{"num_hidden_layers": 19, "hidden_size": 128, "positions": "alibi", "attn_scale": 0.177, "init_std_down": 0.0027, "beta1": 0.95, "decay_shape": "linear", "final_lr_fraction": 0.0, "train_tokens": 195200000}
Each number is 200 + 20 x the weight over its row's rms, rounded and kept within 0 to 999. Layers, rows and columns count from 0. The size before them is the row's rms in percent of the matrix's.

# layer 9 MLP up, 512x128, rms 0.337, rows 82-136, columns 64-127
099,171,214,212,162,190,188,165,219,210,216,229,169,190,175,229,208,198,204,200,200,207,183,172,229,203,218,189,186,173,248,179,207,202,215,186,219,186,200,179,222,209,187,182,172,216,209,202,203,216,219,190,183,224,210,196,204,198,211,175,191,189,207,174,194
089,188,206,231,165,188,201,164,225,203,215,203,214,207,197,174,189,145,247,189,225,167,188,204,189,157,192,194,215,172,197,211,192,207,214,198,197,193,180,163,234,207,235,177,193,195,228,211,200,184,239,209,186,208,173,202,225,248,192,200,210,213,218,201,190
100,221,229,221,215,178,203,209,199,199,221,175,192,195,202,179,210,203,216,216,212,197,162,202,210,216,180,201,155,197,211,201,197,169,223,183,210,166,163,194,200,191,173,195,200,203,190,210,195,136,194,219,193,206,243,190,199,192,186,189,196,212,211,198,208
094,191,202,241,207,196,200,172,197,178,211,199,237,192,187,219,172,234,221,180,185,203,230,213,190,211,215,188,214,207,216,199,195,216,185,174,194,217,159,214,226,232,220,220,184,178,197,234,161,187,199,211,190,211,195,194,191,192,222,187,212,180,191,185,175
097,222,206,198,206,185,181,202,210,201,230,216,164,193,198,225,218,192,178,164,205,209,179,248,219,213,152,200,209,196,240,218,219,201,218,214,255,235,192,202,223,205,208,169,201,215,205,204,160,155,204,226,170,229,172,206,216,189,222,215,184,197,187,192,209
101,188,250,192,180,222,185,206,176,185,174,199,177,184,221,168,207,210,202,199,223,219,172,201,159,220,206,232,209,189,212,228,169,217,208,182,191,202,209,218,188,214,234,213,184,177,173,244,182,225,218,212,214,215,211,165,205,189,196,191,192,193,204,207,185
090,187,196,167,207,170,228,175,231,176,209,214,212,223,215,196,186,207,188,164,201,218,213,223,195,220,243,209,243,205,216,185,214,222,202,193,212,177,208,225,229,220,207,176,187,223,185,212,184,200,219,196,199,184,171,212,194,199,214,202,206,187,210,201,198
094,155,213,231,172,169,180,159,207,185,214,211,182,218,221,200,202,176,204,212,184,195,232,232,216,166,220,186,203,214,192,190,187,233,194,232,171,230,162,209,190,186,202,190,232,166,195,197,210,216,219,185,219,203,195,235,187,206,219,219,216,168,216,185,207
104,164,189,214,202,207,217,218,210,231,182,224,187,207,231,236,213,196,228,237,216,193,158,183,205,185,225,198,224,223,176,234,180,175,211,171,219,199,155,218,209,178,210,214,210,189,179,180,173,159,215,221,215,219,218,193,208,207,189,212,178,189,171,235,190
100,201,200,207,232,219,200,196,223,188,208,222,192,218,219,190,181,208,204,208,196,153,165,212,215,186,181,198,187,208,225,173,172,211,221,197,225,205,222,244,204,206,224,202,196,199,189,188,215,214,214,205,182,226,193,176,245,162,196,211,185,175,185,173,188
096,225,184,217,215,146,176,176,191,199,200,218,203,175,177,224,214,193,213,206,229,202,201,197,197,175,171,248,185,177,212,206,241,162,179,180,183,196,175,185,219,185,194,192,201,232,204,183,202,217,210,216,224,181,197,202,186,152,204,209,221,186,169,215,188
101,196,215,227,205,218,186,203,221,187,192,212,219,191,195,207,166,184,222,218,206,186,216,195,223,228,173,176,200,193,196,172,211,199,237,197,152,205,203,194,207,202,191,211,214,219,209,213,192,223,224,176,233,226,171,221,177,179,170,201,195,192,204,164,201
100,201,238,211,251,201,222,185,184,202,205,228,172,210,198,195,223,188,184,198,212,197,149,170,212,204,201,178,230,168,192,200,227,203,194,241,206,190,174,220,205,208,198,164,188,198,204,201,218,222,200,160,196,237,206,180,202,211,168,201,202,184,168,190,216
105,182,217,182,223,187,190,186,203,227,185,215,189,231,199,190,219,205,180,198,226,207,226,196,211,195,202,196,220,223,208,190,180,202,174,208,252,196,210,184,159,163,219,209,224,192,186,185,181,193,177,215,188,176,192,172,223,213,192,212,175,163,165,183,266
105,188,212,223,184,196,149,216,180,197,201,213,237,189,228,208,180,230,205,205,233,201,261,207,168,191,184,164,191,172,189,197,202,210,220,204,193,176,169,236,214,190,211,203,188,205,211,189,209,193,184,215,170,196,211,199,139,208,171,239,200,176,217,210,195
099,167,193,196,189,224,187,200,204,194,220,217,163,200,213,200,235,221,212,249,155,246,178,177,172,180,205,197,203,175,237,198,196,159,203,212,223,202,211,208,209,222,211,189,204,206,174,232,213,186,216,220,201,191,158,212,215,202,199,218,184,197,210,196,211
108,173,181,211,183,207,246,218,180,232,234,211,207,232,191,201,215,195,204,204,188,171,179,193,170,172,200,234,185,180,202,204,187,202,213,228,161,205,208,222,232,198,213,191,178,193,184,209,206,236,209,212,170,187,208,198,210,202,183,177,213,204,202,198,199
106,189,178,196,230,170,205,198,237,200,192,206,180,193,206,194,203,205,196,205,212,160,189,185,175,186,209,179,183,224,180,202,182,220,195,216,184,241,186,217,182,188,235,221,248,151,219,215,191,214,201,194,189,212,208,199,205,205,239,220,213,230,203,224,192
097,209,207,149,197,218,229,215,228,212,204,242,236,218,209,220,214,195,191,207,191,184,203,210,180,179,210,192,208,192,190,235,210,171,186,166,173,170,197,195,241,200,167,200,193,180,236,189,223,200,196,196,209,190,197,202,202,190,218,208,224,187,227,225,229
096,195,201,242,170,185,194,149,191,240,215,197,183,226,177,213,215,226,246,201,224,222,220,213,194,195,214,191,203,205,184,213,176,208,184,192,188,180,186,214,185,179,212,182,218,146,210,225,222,194,176,212,199,198,195,214,197,171,221,203,197,194,209,205,179
096,169,153,218,204,154,207,248,211,196,169,163,175,212,237,195,212,198,188,178,196,245,170,171,217,214,197,209,193,171,192,213,238,231,238,215,238,207,223,211,206,227,183,194,230,178,188,195,199,212,222,166,217,239,203,162,213,217,200,197,192,161,211,176,201
102,206,219,144,179,194,220,240,204,194,208,197,210,184,234,230,223,245,232,178,188,199,218,187,219,223,223,177,187,210,201,207,205,182,184,181,185,170,176,237,187,194,191,212,231,204,183,202,203,178,201,181,166,233,214,200,219,173,207,192,169,203,208,209,228
086,190,185,199,179,205,169,187,211,219,191,175,255,184,221,179,186,232,184,195,178,194,207,175,215,214,152,194,227,192,203,173,184,198,203,228,213,193,178,204,208,205,230,193,198,207,194,234,183,217,197,199,208,211,192,194,187,196,201,196,174,196,242,200,182
102,180,217,185,169,155,248,209,222,231,200,244,205,217,206,219,201,202,182,216,195,241,218,211,220,202,197,168,189,179,202,172,192,232,191,154,200,196,186,213,181,193,229,166,186,191,192,213,191,214,190,178,201,183,213,183,218,193,237,204,195,217,189,172,213
112,228,234,208,200,200,162,196,196,186,191,225,208,195,204,189,181,176,211,197,189,194,161,200,189,206,209,205,194,199,182,188,224,257,155,240,185,201,197,204,169,181,216,171,204,189,193,212,193,225,165,177,220,225,200,212,197,144,169,251,202,164,163,189,214
104,209,251,168,203,179,186,185,209,211,192,186,232,224,167,168,193,232,241,228,188,221,185,174,226,224,214,191,213,208,193,165,185,202,216,209,215,194,193,191,220,188,169,182,223,211,225,189,206,197,193,165,204,177,186,203,215,204,198,185,193,218,228,183,163
098,155,173,186,201,222,163,187,210,203,212,196,228,227,203,222,219,211,175,197,202,228,193,228,185,208,186,184,239,205,190,171,208,185,220,162,193,189,219,198,199,209,211,190,183,208,184,226,200,239,191,230,223,175,206,209,164,207,192,226,201,198,204,177,229
100,230,186,194,175,207,214,186,184,198,227,200,193,170,202,207,193,196,185,174,197,186,220,213,227,177,212,157,196,200,217,214,240,188,182,190,167,227,221,206,178,194,195,179,225,217,186,209,210,194,172,182,178,235,202,180,204,190,242,200,215,185,186,185,198
104,180,195,180,198,204,217,197,171,206,226,204,174,196,189,197,232,189,191,218,215,233,190,221,186,171,193,221,226,204,195,205,162,187,258,193,228,211,182,186,225,191,193,192,216,179,218,213,193,180,226,204,210,162,217,186,243,223,195,204,217,197,181,204,234
096,213,220,224,206,170,186,175,196,192,211,233,169,186,190,215,221,208,197,200,200,216,225,238,208,160,192,184,212,192,191,233,174,189,208,195,191,192,215,196,184,205,185,247,221,224,203,245,201,191,194,199,221,150,221,197,209,195,180,189,240,189,169,210,211
106,200,222,191,218,201,198,180,205,231,183,198,193,204,202,237,221,216,186,206,205,197,206,236,146,177,154,182,189,194,193,188,211,164,188,198,178,213,213,187,199,154,204,212,184,216,209,222,192,224,207,230,189,231,188,219,179,217,192,200,193,215,197,177,171
101,209,211,168,196,213,211,214,210,226,210,184,196,182,183,212,183,253,217,218,213,210,206,213,202,193,179,221,240,207,196,193,173,198,211,218,181,204,208,168,203,204,201,181,222,217,219,180,178,204,230,233,199,186,211,201,193,215,155,183,178,191,209,208,199
095,207,208,236,192,181,179,220,240,175,197,170,192,207,165,195,181,217,207,237,179,193,183,209,236,200,189,164,177,191,189,198,200,162,199,192,193,203,172,215,201,228,216,242,215,223,187,198,196,223,174,191,195,210,209,218,178,157,174,176,191,191,188,185,194
093,210,188,190,250,207,202,176,212,213,196,191,218,202,182,210,175,210,206,238,218,197,193,182,197,176,187,223,209,175,212,173,231,215,207,177,207,150,238,219,208,191,215,254,215,161,201,220,163,230,215,212,199,177,198,218,174,194,196,187,170,180,204,195,220
101,196,213,200,172,184,198,204,198,194,198,207,199,198,218,171,207,179,202,211,155,215,215,227,204,195,179,191,210,186,217,231,153,227,181,179,213,189,185,187,200,194,183,183,208,219,194,186,163,209,225,175,198,213,173,236,222,213,192,203,205,182,193,218,253
093,188,217,185,176,200,167,186,196,215,186,187,205,209,200,184,210,184,227,190,208,217,185,222,209,194,208,185,211,205,206,219,219,196,202,202,211,181,169,228,185,248,182,211,211,171,218,180,168,204,217,199,189,182,170,158,212,212,248,155,182,213,230,182,222
097,174,233,165,208,202,186,202,199,188,207,189,209,188,236,190,183,189,169,145,197,234,191,216,201,194,192,181,208,186,223,223,227,194,196,218,193,168,208,209,173,196,186,195,200,204,220,220,203,212,210,206,203,209,220,193,179,179,176,201,199,167,214,201,219
087,179,229,223,166,226,221,217,209,185,214,225,231,214,203,181,199,189,192,205,213,185,186,180,202,214,232,212,171,185,217,184,195,210,184,192,219,200,188,194,199,225,242,186,221,223,189,189,213,187,229,180,197,187,217,205,166,208,178,188,195,224,192,198,196
107,174,233,199,198,206,207,219,187,211,159,213,179,227,199,205,175,196,159,186,204,219,229,211,179,194,252,170,206,193,193,212,171,192,194,171,204,172,248,179,220,209,208,224,212,196,192,195,209,209,179,229,170,217,201,165,241,193,173,184,241,206,207,211,202
113,194,190,225,204,175,199,216,201,173,222,216,212,179,225,192,199,204,203,227,199,172,199,178,214,197,184,175,218,212,230,208,200,222,171,204,204,219,182,207,195,218,204,194,197,228,188,204,203,174,223,205,190,178,196,175,194,189,170,241,201,213,169,227,216
122,229,168,226,180,213,214,202,207,213,208,190,202,195,216,163,175,195,195,203,212,190,176,207,193,149,189,234,190,188,202,213,186,203,216,224,211,176,191,203,201,224,208,196,201,222,189,181,161,202,191,210,201,175,212,179,181,201,147,197,203,174,200,205,235
095,218,182,185,148,186,195,193,153,234,238,272,178,194,197,193,197,206,204,208,225,182,207,195,188,193,194,196,185,175,208,184,197,186,215,193,181,191,208,201,195,197,236,185,188,192,218,210,188,236,213,207,232,226,197,220,188,210,161,180,208,199,185,197,204
109,228,220,255,195,202,165,241,188,215,198,195,228,185,178,180,191,196,192,207,206,195,188,189,186,190,231,183,187,226,185,205,223,204,185,202,173,164,199,206,177,208,184,158,217,203,182,177,207,190,203,194,222,209,206,196,195,166,210,209,219,190,211,226,203
090,168,172,224,172,195,186,175,195,177,223,178,193,191,201,194,212,208,175,197,215,174,194,215,190,190,226,218,214,203,222,186,200,189,203,237,205,153,205,213,212,221,191,228,182,215,215,183,212,199,151,198,167,196,202,177,186,168,211,196,212,169,224,186,225
115,202,207,228,187,196,206,188,189,192,193,194,199,182,228,218,177,214,155,187,211,201,198,202,193,142,201,241,199,183,207,193,178,202,205,199,192,196,177,200,189,224,213,218,193,199,209,200,216,180,200,225,190,187,212,200,170,196,194,235,194,204,220,200,202
102,176,189,236,179,220,219,231,205,214,175,230,202,184,228,194,193,167,236,250,226,182,192,196,187,211,163,230,232,196,197,195,214,215,244,221,213,206,246,197,205,173,235,219,225,204,226,206,201,203,199,191,193,216,189,200,185,199,193,215,173,161,193,175,208
093,227,221,183,198,225,243,184,241,228,197,220,155,179,203,222,183,184,198,222,181,218,211,192,201,200,215,202,176,172,199,168,203,229,195,219,203,188,186,185,200,188,205,197,191,191,201,193,199,210,176,210,174,187,207,196,214,226,201,172,175,200,162,200,169
106,175,173,204,231,196,212,182,193,198,194,203,193,172,201,175,196,196,205,201,212,223,215,215,190,226,178,188,228,207,167,161,215,201,211,175,215,228,180,191,194,182,236,170,207,229,227,230,212,182,219,163,228,218,240,180,212,171,199,209,228,224,188,219,206
096,182,222,176,215,209,180,204,220,204,227,195,179,162,183,202,215,219,177,201,213,208,259,177,208,194,232,217,211,203,211,203,178,214,186,193,190,230,201,204,222,218,191,198,220,181,189,210,176,203,218,197,183,226,210,214,238,203,208,223,227,188,211,212,187
095,185,200,198,204,230,229,190,179,188,194,227,229,148,225,216,199,222,236,204,198,180,202,215,204,208,172,198,197,187,185,203,189,196,175,211,195,201,213,202,197,217,183,229,223,182,173,186,214,191,210,189,189,234,156,202,218,211,199,190,202,204,211,205,208
098,180,224,237,219,183,210,220,204,189,178,187,213,183,212,213,200,154,194,162,205,199,211,188,191,199,195,201,216,218,211,247,153,216,205,218,203,173,195,225,221,206,197,206,225,219,189,200,230,190,209,207,207,206,197,181,218,180,210,180,180,166,178,196,263
089,202,188,206,160,199,170,195,231,202,202,221,229,176,213,234,184,214,201,252,233,214,216,212,202,174,205,188,182,176,222,193,205,234,230,205,197,181,202,194,231,197,217,234,197,163,226,188,176,183,187,220,209,193,215,176,203,225,237,193,215,214,201,186,175
101,195,181,227,218,195,198,172,220,229,184,179,168,222,204,217,230,189,203,193,214,187,184,215,208,189,165,215,220,197,183,180,194,193,214,170,210,195,181,200,171,200,187,208,221,236,226,182,192,207,207,191,193,171,222,190,193,209,171,178,191,201,185,220,218
091,209,176,235,220,186,215,196,223,223,166,237,195,208,241,238,192,199,176,199,180,155,201,186,218,187,211,190,183,222,170,202,195,179,197,201,172,212,190,208,167,198,210,180,216,205,228,241,159,183,169,241,192,201,216,200,226,211,223,184,202,189,208,184,217
112,210,184,217,238,201,203,216,154,208,207,200,182,159,204,179,174,173,188,208,181,213,199,194,210,177,204,200,250,172,217,173,192,176,219,223,201,178,180,204,192,215,194,163,199,196,175,179,202,151,185,220,150,176,211,243,194,184,226,238,211,195,241,190,198
# layer 9 MLP down (transposed), 512x128, rms 0.359, rows 82-135, columns 64-127
126,194,218,187,216,228,185,196,194,208,220,193,173,251,203,190,201,151,163,173,231,221,186,204,187,190,153,214,206,190,213,200,210,212,189,190,224,208,199,190,174,188,199,182,223,224,200,191,198,166,211,189,220,213,213,236,187,206,197,199,212,166,223,180,215
098,217,203,182,225,212,179,237,171,208,202,207,221,185,200,226,184,212,175,191,186,192,220,182,224,197,201,218,251,241,226,181,213,166,203,201,200,212,193,199,219,214,193,200,187,157,199,204,218,191,202,209,200,211,196,187,232,207,180,220,185,201,158,198,178
099,216,195,168,193,190,198,245,213,189,174,199,179,199,206,236,217,222,195,208,195,213,197,199,227,203,190,171,200,216,205,217,156,227,166,196,204,209,209,196,184,161,182,253,210,173,206,189,183,176,230,205,187,202,178,211,179,227,222,214,224,225,197,219,169
085,190,164,180,206,197,215,215,191,191,223,166,177,205,174,183,209,194,191,243,206,215,200,185,213,174,200,215,187,188,195,239,192,204,181,174,224,228,217,206,225,176,165,189,196,193,189,180,210,257,198,208,220,185,191,208,213,123,201,217,184,187,208,203,230
085,212,203,206,205,204,224,170,170,200,221,192,220,220,216,192,199,192,189,210,187,213,178,206,218,187,202,115,191,179,218,195,229,219,194,196,197,179,212,181,179,200,150,179,212,190,222,170,196,226,211,219,228,183,220,186,195,203,162,193,172,198,205,170,202
118,195,185,162,197,185,180,213,207,179,215,224,215,198,117,200,200,181,214,164,203,204,217,173,223,203,189,190,197,215,218,241,195,181,179,183,172,148,208,203,175,231,216,206,189,167,208,233,189,199,217,215,193,206,208,162,198,204,219,201,188,200,189,187,200
086,206,222,206,163,186,226,196,175,209,205,199,193,219,183,203,178,221,192,155,184,192,210,179,175,192,196,181,211,176,176,210,209,193,156,178,187,186,179,214,194,186,177,188,225,236,180,197,192,204,206,171,184,214,205,208,201,142,208,217,219,230,183,197,229
099,213,208,205,220,195,195,213,222,242,204,183,218,166,206,185,201,213,168,204,189,237,195,226,189,201,213,210,200,200,173,181,235,206,167,223,212,233,219,217,183,198,208,218,200,243,251,219,177,198,206,214,198,216,184,221,198,204,210,190,167,189,204,195,230
110,204,235,189,204,240,202,200,196,184,179,245,225,171,211,196,180,195,213,185,214,230,200,157,203,213,198,188,174,168,184,237,221,230,189,217,228,207,214,186,231,216,196,217,181,211,190,235,177,198,219,230,204,225,185,213,185,185,197,210,174,183,214,186,191
095,191,190,175,195,216,226,191,170,216,226,164,202,211,207,188,198,231,213,242,189,201,199,190,196,174,206,201,255,164,206,193,199,187,190,141,214,211,194,189,204,196,207,194,209,202,184,193,225,197,198,175,203,192,161,232,181,176,186,176,218,227,242,173,165
085,176,204,204,220,180,158,186,167,191,230,218,213,224,222,206,214,205,204,228,188,212,215,177,155,182,182,230,208,226,192,199,249,184,192,189,212,185,217,163,189,196,168,193,206,235,225,201,224,224,171,220,207,200,180,201,195,225,199,210,192,203,200,243,161
100,180,233,210,205,223,201,220,234,168,224,232,156,186,227,210,194,182,200,204,189,181,181,189,185,226,215,236,193,190,194,192,193,209,203,249,203,202,203,201,207,184,212,183,206,232,133,199,196,178,190,209,205,194,173,205,205,145,182,227,194,233,197,212,202
108,175,207,229,253,207,202,190,174,208,241,181,189,210,203,171,225,198,161,192,227,206,188,198,185,245,190,164,244,194,193,168,212,219,194,147,179,193,213,214,180,191,199,199,173,225,198,215,185,208,211,220,215,228,206,204,176,236,203,194,207,201,219,197,212
097,198,198,211,177,186,188,181,217,186,214,192,225,205,224,231,211,148,207,217,171,216,203,182,206,219,230,251,200,204,228,199,196,193,202,207,244,213,188,231,193,195,209,200,200,205,174,206,209,222,170,197,185,189,219,175,224,225,188,187,193,182,203,149,251
092,218,216,191,192,195,154,217,169,167,219,222,224,184,189,165,223,172,184,184,211,204,212,255,225,208,174,191,192,191,221,232,183,194,241,194,194,183,144,219,214,190,213,202,182,192,212,186,197,223,222,166,214,181,180,220,160,197,182,201,201,167,204,204,239
084,232,194,209,167,195,220,210,183,213,193,175,180,199,208,211,195,206,182,181,230,183,203,223,241,216,208,196,195,193,184,221,202,206,214,209,165,168,194,185,194,152,234,169,201,208,197,196,173,218,191,165,200,184,232,166,230,212,200,176,214,184,179,213,215
090,178,213,211,220,217,184,173,190,195,204,239,165,173,169,178,215,218,239,188,184,186,229,206,214,243,188,205,209,214,204,211,213,179,200,188,199,183,170,164,192,195,203,198,218,200,196,206,234,206,209,166,193,224,183,210,172,156,207,239,217,178,213,170,227
099,185,212,233,248,227,182,247,225,197,190,185,175,211,204,225,204,243,193,210,195,218,220,177,186,201,207,182,192,191,204,216,196,227,169,224,189,192,175,233,207,191,188,208,172,232,181,166,186,228,215,196,175,173,197,239,222,194,186,188,224,221,182,227,194
105,185,181,210,203,195,193,224,204,172,162,211,185,195,188,177,209,184,224,182,199,236,192,226,217,194,224,184,209,248,192,203,180,208,223,221,216,231,192,203,183,212,192,194,201,201,151,201,212,203,184,132,216,203,187,212,184,224,213,191,233,173,196,199,226
108,175,212,147,168,183,193,158,188,214,185,209,187,220,194,230,199,208,204,191,215,221,186,199,224,194,198,188,203,221,207,197,182,186,221,196,185,216,213,177,222,220,190,192,159,164,165,220,214,186,193,219,201,226,225,199,210,178,233,194,200,197,169,193,189
096,203,217,185,202,200,224,169,187,216,218,206,184,212,170,230,238,233,185,250,191,208,202,171,155,191,198,208,220,225,199,209,204,216,213,176,209,195,185,187,214,189,210,209,206,219,210,202,216,204,168,219,180,165,225,218,196,222,219,197,214,166,203,195,205
101,208,191,223,166,217,177,204,232,198,186,197,201,236,179,174,213,206,208,193,215,212,190,218,186,156,173,232,198,201,199,171,200,230,198,226,206,216,213,178,176,189,185,231,219,202,195,186,176,208,207,222,208,226,200,227,189,212,223,150,203,193,189,221,186
101,213,160,202,216,203,177,220,185,209,186,244,168,175,184,199,192,180,202,229,195,218,187,170,160,187,171,229,173,166,143,187,200,217,211,170,200,221,193,197,200,202,208,216,212,151,192,205,202,194,206,187,169,187,200,170,178,164,205,198,187,175,212,194,208
104,194,226,196,197,201,228,209,184,229,182,195,234,180,170,180,209,196,209,221,193,215,204,206,215,227,204,197,165,201,189,199,252,219,204,179,185,200,224,196,207,192,202,185,184,190,140,202,210,165,232,206,200,150,211,184,207,202,212,185,209,192,221,215,203
105,210,171,204,178,227,181,198,174,197,184,209,214,202,206,159,217,209,193,201,201,152,230,202,206,235,216,179,234,228,174,178,217,181,163,197,198,207,246,200,192,205,223,204,216,194,202,204,169,200,221,194,208,207,232,236,163,193,214,219,219,234,204,180,188
108,234,223,189,232,197,181,184,224,175,215,201,198,173,218,197,184,214,214,181,200,175,196,192,231,193,206,229,220,204,195,252,182,196,172,217,206,192,194,178,219,201,187,205,184,213,168,181,205,192,197,195,174,232,202,199,217,197,228,231,187,185,214,188,154
098,249,226,241,201,158,210,212,188,217,216,214,173,182,205,209,185,216,224,207,164,170,202,194,226,190,218,198,177,192,245,221,188,218,187,254,211,194,189,212,203,185,200,183,208,180,190,195,195,158,210,206,178,209,160,216,226,203,222,207,210,192,196,197,176
115,173,228,207,204,209,192,181,210,178,172,206,183,209,199,206,197,175,213,182,174,169,196,230,178,235,209,187,190,177,200,199,215,203,198,202,168,196,199,226,189,202,226,174,217,198,212,189,170,176,195,183,198,225,245,224,199,249,169,182,200,193,187,199,202
087,221,208,218,173,175,154,236,215,179,203,203,213,201,197,193,184,182,214,205,173,163,218,189,216,207,188,176,199,195,206,171,248,219,184,187,182,198,212,224,159,213,218,203,172,204,193,211,225,213,191,219,191,224,156,219,172,190,190,166,198,177,196,186,194
089,201,230,200,188,222,251,200,197,219,210,225,236,185,185,223,206,230,198,212,189,146,187,189,193,219,213,202,201,208,193,192,204,202,169,207,191,233,170,195,210,186,241,172,192,187,219,199,170,189,209,218,179,211,191,176,227,168,220,215,182,183,209,177,215
091,205,199,193,194,166,205,179,189,194,173,179,177,203,209,204,219,211,195,226,209,195,194,207,186,179,200,198,196,186,200,197,218,221,186,207,193,193,208,215,188,173,183,177,218,233,212,222,201,207,186,248,212,225,219,182,190,204,210,181,233,219,204,191,148
095,187,188,238,187,176,218,180,207,156,212,229,184,206,183,172,191,186,189,166,214,183,188,185,188,206,202,203,172,200,181,176,210,189,194,226,222,210,188,180,142,205,195,159,205,171,203,226,211,201,197,194,218,242,195,202,232,202,207,197,221,211,143,185,202
086,168,219,206,196,209,200,231,209,233,220,222,169,148,223,193,204,190,220,200,192,201,193,195,228,158,228,236,214,208,155,225,200,222,205,179,228,211,201,220,196,205,225,191,187,222,186,180,191,162,197,203,205,191,196,221,239,198,213,179,200,192,183,180,225
099,214,209,214,210,199,210,197,187,245,172,177,203,185,209,181,197,202,229,203,178,194,171,223,180,181,177,206,202,184,260,200,213,186,195,196,223,151,192,212,191,192,205,221,196,173,210,229,177,210,220,202,197,170,216,222,236,188,193,209,192,182,188,201,237
108,206,194,217,169,182,190,184,221,201,170,171,173,229,211,199,197,261,198,240,202,229,203,189,156,178,245,209,197,207,205,191,194,184,227,214,226,202,222,216,188,244,213,192,167,203,220,205,213,223,204,214,189,238,177,191,188,208,190,207,192,210,243,201,224
079,209,187,223,184,237,195,225,186,203,211,185,204,187,211,206,205,208,208,202,195,183,230,200,203,192,214,169,209,201,198,232,191,186,170,150,170,201,206,208,172,154,222,211,168,201,231,177,212,225,202,208,199,174,210,192,199,209,238,205,196,162,219,215,182
107,206,202,184,221,216,210,156,172,186,202,192,140,188,222,213,172,198,177,194,186,195,220,184,212,177,169,220,201,194,213,184,199,206,185,172,201,226,217,168,174,239,195,224,222,204,210,188,203,199,149,190,184,189,233,199,185,214,243,200,234,184,188,222,225
103,209,197,162,226,209,182,197,215,210,249,172,189,170,206,196,197,180,183,154,195,220,255,215,172,226,202,176,220,191,213,204,193,158,208,206,199,177,214,198,158,189,190,204,241,181,186,204,188,192,186,181,218,194,205,199,194,199,166,193,185,191,201,203,193
106,210,226,191,222,217,222,185,227,207,195,178,222,182,202,205,185,182,181,230,223,151,194,195,198,220,194,198,196,217,193,158,166,175,189,163,216,175,161,198,200,189,178,197,223,192,186,235,226,170,214,220,154,221,216,196,148,184,204,181,208,197,231,208,223
096,207,199,183,192,190,218,202,193,202,185,192,189,191,184,216,206,198,198,192,177,213,204,160,221,224,187,190,212,192,195,195,216,220,178,202,240,206,202,267,224,186,173,224,160,181,173,179,209,237,233,174,208,209,171,200,189,201,196,207,207,187,179,217,219
113,200,197,168,173,182,200,202,193,190,193,184,192,233,183,201,202,167,215,198,176,185,202,235,197,216,198,232,215,190,232,222,181,185,215,195,214,235,231,212,201,191,230,196,213,178,192,213,185,192,224,228,210,208,243,210,217,194,180,173,218,218,209,209,201
089,198,223,207,208,243,197,242,227,187,214,182,211,208,187,221,213,166,152,203,222,206,200,210,219,199,209,180,223,222,193,238,173,178,183,197,209,187,213,187,206,169,192,197,202,202,193,211,201,184,198,218,187,193,159,201,240,217,195,196,197,175,208,170,197
103,189,223,235,201,234,164,231,196,223,213,180,200,210,161,179,180,169,193,233,194,222,204,160,221,149,187,236,193,190,207,190,212,187,196,209,192,187,187,202,169,182,189,204,182,217,175,196,219,225,190,189,218,212,211,229,189,180,191,213,197,177,193,223,212
091,208,222,193,199,216,226,175,216,245,162,227,181,203,192,215,201,198,235,173,213,224,203,200,258,211,193,182,189,190,228,201,223,194,205,208,183,215,206,170,203,189,215,182,199,220,188,221,198,213,204,191,236,231,190,167,195,197,190,205,200,190,203,212,205
109,210,224,205,225,169,197,157,199,194,180,161,204,194,214,189,226,216,199,198,206,172,168,216,176,211,207,236,206,170,201,167,176,199,205,231,165,158,198,157,198,220,214,214,189,193,191,210,222,185,226,186,170,207,182,200,193,182,214,204,199,212,162,208,173
092,181,172,177,195,219,200,237,189,205,197,181,218,186,181,237,226,193,204,220,173,164,193,185,190,228,231,214,195,233,205,194,187,177,213,198,204,188,186,208,214,188,184,233,219,217,185,212,213,194,220,182,195,218,195,228,186,189,231,224,197,171,198,188,209
098,174,205,189,182,197,189,222,206,214,223,205,185,225,220,166,215,185,233,191,189,215,212,193,178,195,189,183,216,206,214,208,254,231,190,166,213,203,206,198,175,192,196,190,188,227,219,217,202,212,242,170,176,131,197,194,232,212,205,168,205,184,233,217,217
103,192,171,193,206,195,216,216,191,211,229,215,216,190,202,199,178,230,231,207,222,214,190,192,220,193,221,191,218,175,232,197,216,188,215,197,232,236,187,192,191,220,205,178,166,205,201,198,222,185,191,198,201,179,239,166,248,210,206,207,224,214,222,189,199
089,220,205,196,156,195,186,189,182,205,233,225,246,173,219,197,214,209,205,217,178,185,163,183,214,219,165,204,175,202,219,178,223,200,181,236,206,222,184,204,202,220,213,215,187,235,207,188,225,230,193,223,223,175,196,224,197,214,189,206,159,238,184,197,195
091,201,168,220,206,181,205,175,219,233,241,198,190,182,200,200,223,197,209,195,207,196,179,185,225,192,195,189,206,218,172,210,212,186,216,181,195,206,198,190,204,203,162,196,255,205,219,227,171,178,189,184,205,205,219,236,211,223,200,208,182,203,211,183,181
104,205,186,198,204,187,217,218,209,215,197,198,220,210,216,173,200,188,218,187,194,207,230,230,234,216,206,178,211,203,173,183,202,212,218,234,204,184,249,187,225,218,197,239,184,208,192,174,230,209,194,199,204,213,225,209,177,216,221,147,194,204,208,210,193
099,196,208,193,217,221,160,206,174,214,192,196,210,229,181,200,218,169,216,196,214,207,167,189,195,218,221,196,216,193,184,221,223,170,195,202,225,184,228,225,228,157,195,183,219,210,246,178,215,197,199,214,215,205,206,189,206,190,174,203,196,161,213,208,200
088,228,178,198,193,214,178,202,191,209,198,183,223,219,220,197,180,195,205,206,208,199,228,150,224,193,185,203,187,203,204,186,201,220,180,192,216,200,206,195,203,149,165,161,192,185,229,220,199,162,208,201,199,190,210,242,204,189,224,208,197,199,184,200,172
104,209,183,211,232,223,213,216,216,172,171,210,241,210,231,232,179,224,167,204,191,200,232,196,198,206,220,175,201,226,218,196,224,234,188,193,185,208,164,205,197,187,199,184,197,220,243,209,190,214,171,213,218,162,183,202,213,209,165,163,195,182,167,170,198